config.toml
num_attention_heads = 10
num_key_value_heads = 10
head_dim = 64
vocab_size = 8078
norm_place = "pre"
qk_norm = false
tie_word_embeddings = false
parallel_block = true
init_std_up = 0.0268
init_std_down = 0.00631
lr_head = 0.0235
max_seq_len = 1024
Each number is 128 + 32 x the weight over its row's rms, rounded and kept within 0 to 255. Layers, rows and columns count from 0. Numbers have three digits each. The size before them is the row's rms in percent of the matrix's.

# layer 6 MLP up, 2560x640, rms 0.13, rows 519-553, columns 240-319
103:110094110110109165103133134074101143109130156104170118118145137125125144166076095096147101174155073148091125105119144096121105119156138099114122140171123084143137157177141116157088070082130105099112142124085097182131165151132132164079132158
102:049132102187139208122070152154103130149141141148149136107103103133084186112180142123136127111109191110136164145088169105084087132098113096164106112098131094123178129170133142141155069119147157127094114096134090135094133116146155078044093117
095:081135149101102154097116110163107107142100104135137102162083184134157108147157121089186120174165123113105185138154138104102103049065162159112165145124153097077097143152178127145097096159188084154099062127157123103046126134177114082148200151
101:158191178142106135102177122087106174096164059136094100117139140168075105130102099129166095060131056158088130093153072151103128097175145114098150072122167087118141109141158113185150076129111118119127107117155087093124113114186130107092095159
099:176145195198163115156126158151125035141111155085180122158120112132133148135069102171146112056094109125158096076127096194134154111108076130096147110145074113112099132131126126118130071179168101095049152162108128090162148149208092160100130097
094:107102201127165045149136159113110160090134173066167121127157135168157134155092112121178096126157121119090110112128150141102089158145097185148082116108122097146155149163097120109129023082117072123096115147184092118125140190084104151110132163
100:094114118149144174130177144115134089144071074145151114171118138117098059115130102102139117140070121118155128136097158136074063111116100208107112106101113188139156145109139092164132101156142070103123092105192126151147129211178176068182134108
101:150134123167119112118146137141110148126133125148167093124169117157085118146135132101152128074153167081083128175111155073180150090092102109150159150105098172162050165100117149132104113194125199115121145134128177092142064155120145119138118151
100:164115157091149125105082095124106102132107143137103109092105096119156168221147110190161110118072108138131139138122161083184131189179136131157082075108133074147146182119142110222132153101128125162140093145127154154154180106115125146115166137
104:171160111101071104121124167108130172143120197135147206118151126135116093075138098091149108137085095094123094167128130113160151156062141070124138147136116153149174060071142117141114143056150141130096108130117112147123136095138128124092081121
105:102197121163085143188156165117148145135107141085157146171112137134087114084098106148157143111123129123153153133143135201115115072145127081099128119112111196109133135115140120149193135158172125081114108183149143107173112167087128046074074179
095:203127113161087152114139156121112148166044168111129190159180146135089174147099172171174172115113124108120146121076128117149088141155090180182199189091093152105056110129160168141122101163088139108157087108143127092166096093142107096112073127
102:135098096117129107129127086177107072099158134169112111115126179091146121088095138133072077135181156122088117107108118161117161092181072109176210143112110195000134144133106122115088188126126112131111148070143126071151138154112129065150137165
095:097099170109172126145122157145179157158120135099077068136124199118167124154186100142102159166147018092138097053110175168104112105090082113141134166139144119139118186160140128163131086166115088137126138121118118110122124191192149123123115136
102:140145103127107094149096138147179127154155112121078139150141196160162145096099154143104141165241126108129152155139124129094127101112139126091099119139090094122127132128091205146167080174130132180158157154134146184115083163145043157076068076
101:167161139154123099140119102059125117108172095129116107128102130174162157180114061103134118148163118125139115139116176138121138149168058134148148149146123154178132128146095157163119144119144202153156098134159141141186175144129141177179082114
100:157105159109125137051099132089140166115163147116133141099098121083112143161079131121135138151106114108134089158134106129139130136051126132116156111131142120070115110159119092099068182156146187081162108191098113094154139125135109179115063179
096:182151130093125131121132122119147156097164167137063135142097154180097126124150119126115121179118147128061117137178102086133148127146157056083123156165082119097079187127143124079112091108139109156091150118169126137079185155196128137123140142
101:205210136121159162086085160164090072134092122130119142149157109127122118107109113071097105125044145056167090110074132189135109126127115086144084137177138127107148072173173167153137102177174111141037142139146154136155091113105156084146146112
103:160121078063149167136180175158161064113118071116115181110131116116121203163142165080154149140097150172126091091140110133162120135201126159108125107125067120084177183127111138084112164148124183127085110129138100156142140182137083109155095136
094:119137165116098174099094168123097088159097156161106164117170161116156148143125135193092171062101116135135139148113132178113102167158097077142092076112145140080186121120170075145156148132131210079144135145154229129110149183145152159112097135
100:155156083167094057109119132111179123143141155158174151086132137100137161113139121146141167168107103127147127087157149115170127101129065136103127137107089134139176100175068178118132136166112108114071083146146170113158086185125147120153144084
097:079158131113131104102143171111142171174144128149099114105098125128126084131174088185107119089118116159109109107171109104158120072139067177172196151146105138161174129183101085138193147108140124136178188158114131106149133084119110075104138125
105:196125107164155132159116103115159091101093159157101106103151096099103134097132063133056186134146135123113096100124139128103147119155102047117132168141101119070142096095123111107151183092185150168120111159137070148113119134097144120179119138
099:109159079108120146121133119145080097161101140125132124108080116156155132082141136192140130088233115115097103097123158151107105098102136080134177165144183131095070140079079131121112103092101151122134051131122175106129125123163131082144120125
100:167153102093082141216108174137157127120126173094092133114092102129132119153104134180163062149068105153163143087240145164121066143122127123124164139128097147149102144128137125123161115121084120165177120118087124081158140131153133114167126100
103:177155160112159168155152124166142154080136143156127185148109170103116208170125149133086106170151177140129114148138134134157106125136152118100095120125105091151161104140126136163105132140174135141095111104152175133105102117127099135130196128
100:115111155121155168120113161165148122083143119096130135159099096108096118062195074086129144146190118136133172138106130132136120077133110102058130146149134158116058165149143122097132117150087150146105095114106159161140088181088122108139123183
104:115124144151088160159097126051066123190162133148121079133094088117107130083106127135158062158137141082146144170163102177100157100205131101106171128129115169115154182162117104069138133159121103127177177097143184146151163131112097122144143112
098:149047119116141160141116084091167194137109164130130069099167157129137126125128030138134132124131105115133099186136112127090153101108048112115071117140164131135142121168092149116093095067096074078069121110126134130058177138134073155073106136
099:135116129128199108185174124086091091090069179101160132138110171105165114134188096130087094072134160042089099117096172138165145095118141138170138140132099097161173159145101102176171107151112106104160126163124169128149129135167117172096142136
101:132129122195098083021130107098113150134066194170207143117050165157122141101099128122106121185107116083127142107140172102154080127133129157162112165165105117148111114162135107125179188186172076183129101160104114125092092123181096062147137143
099:124112127094174097151124183104116156097125099118162116145126095103146177158137133091090131102148123154128174154077117116093077104086130136090160093141151104122144113137096121139138135110112159151104122123193168110107154121152144096114164201
101:091123156092104173158132181133101092184107122126140145121156158128096181154098109113103144133115104204166165167155215126171119086149066163059115182148128125142125156163143106131117160157150184170065118101175157153092123163161102118174115134
098:153139156086102175182139128143110125104114146142133145140175132112135143098157132100182100132115131118133100105133125140192135067156120154125138112112130145121148095090122161113081087156130099137070107124135112121106133125159136183126122158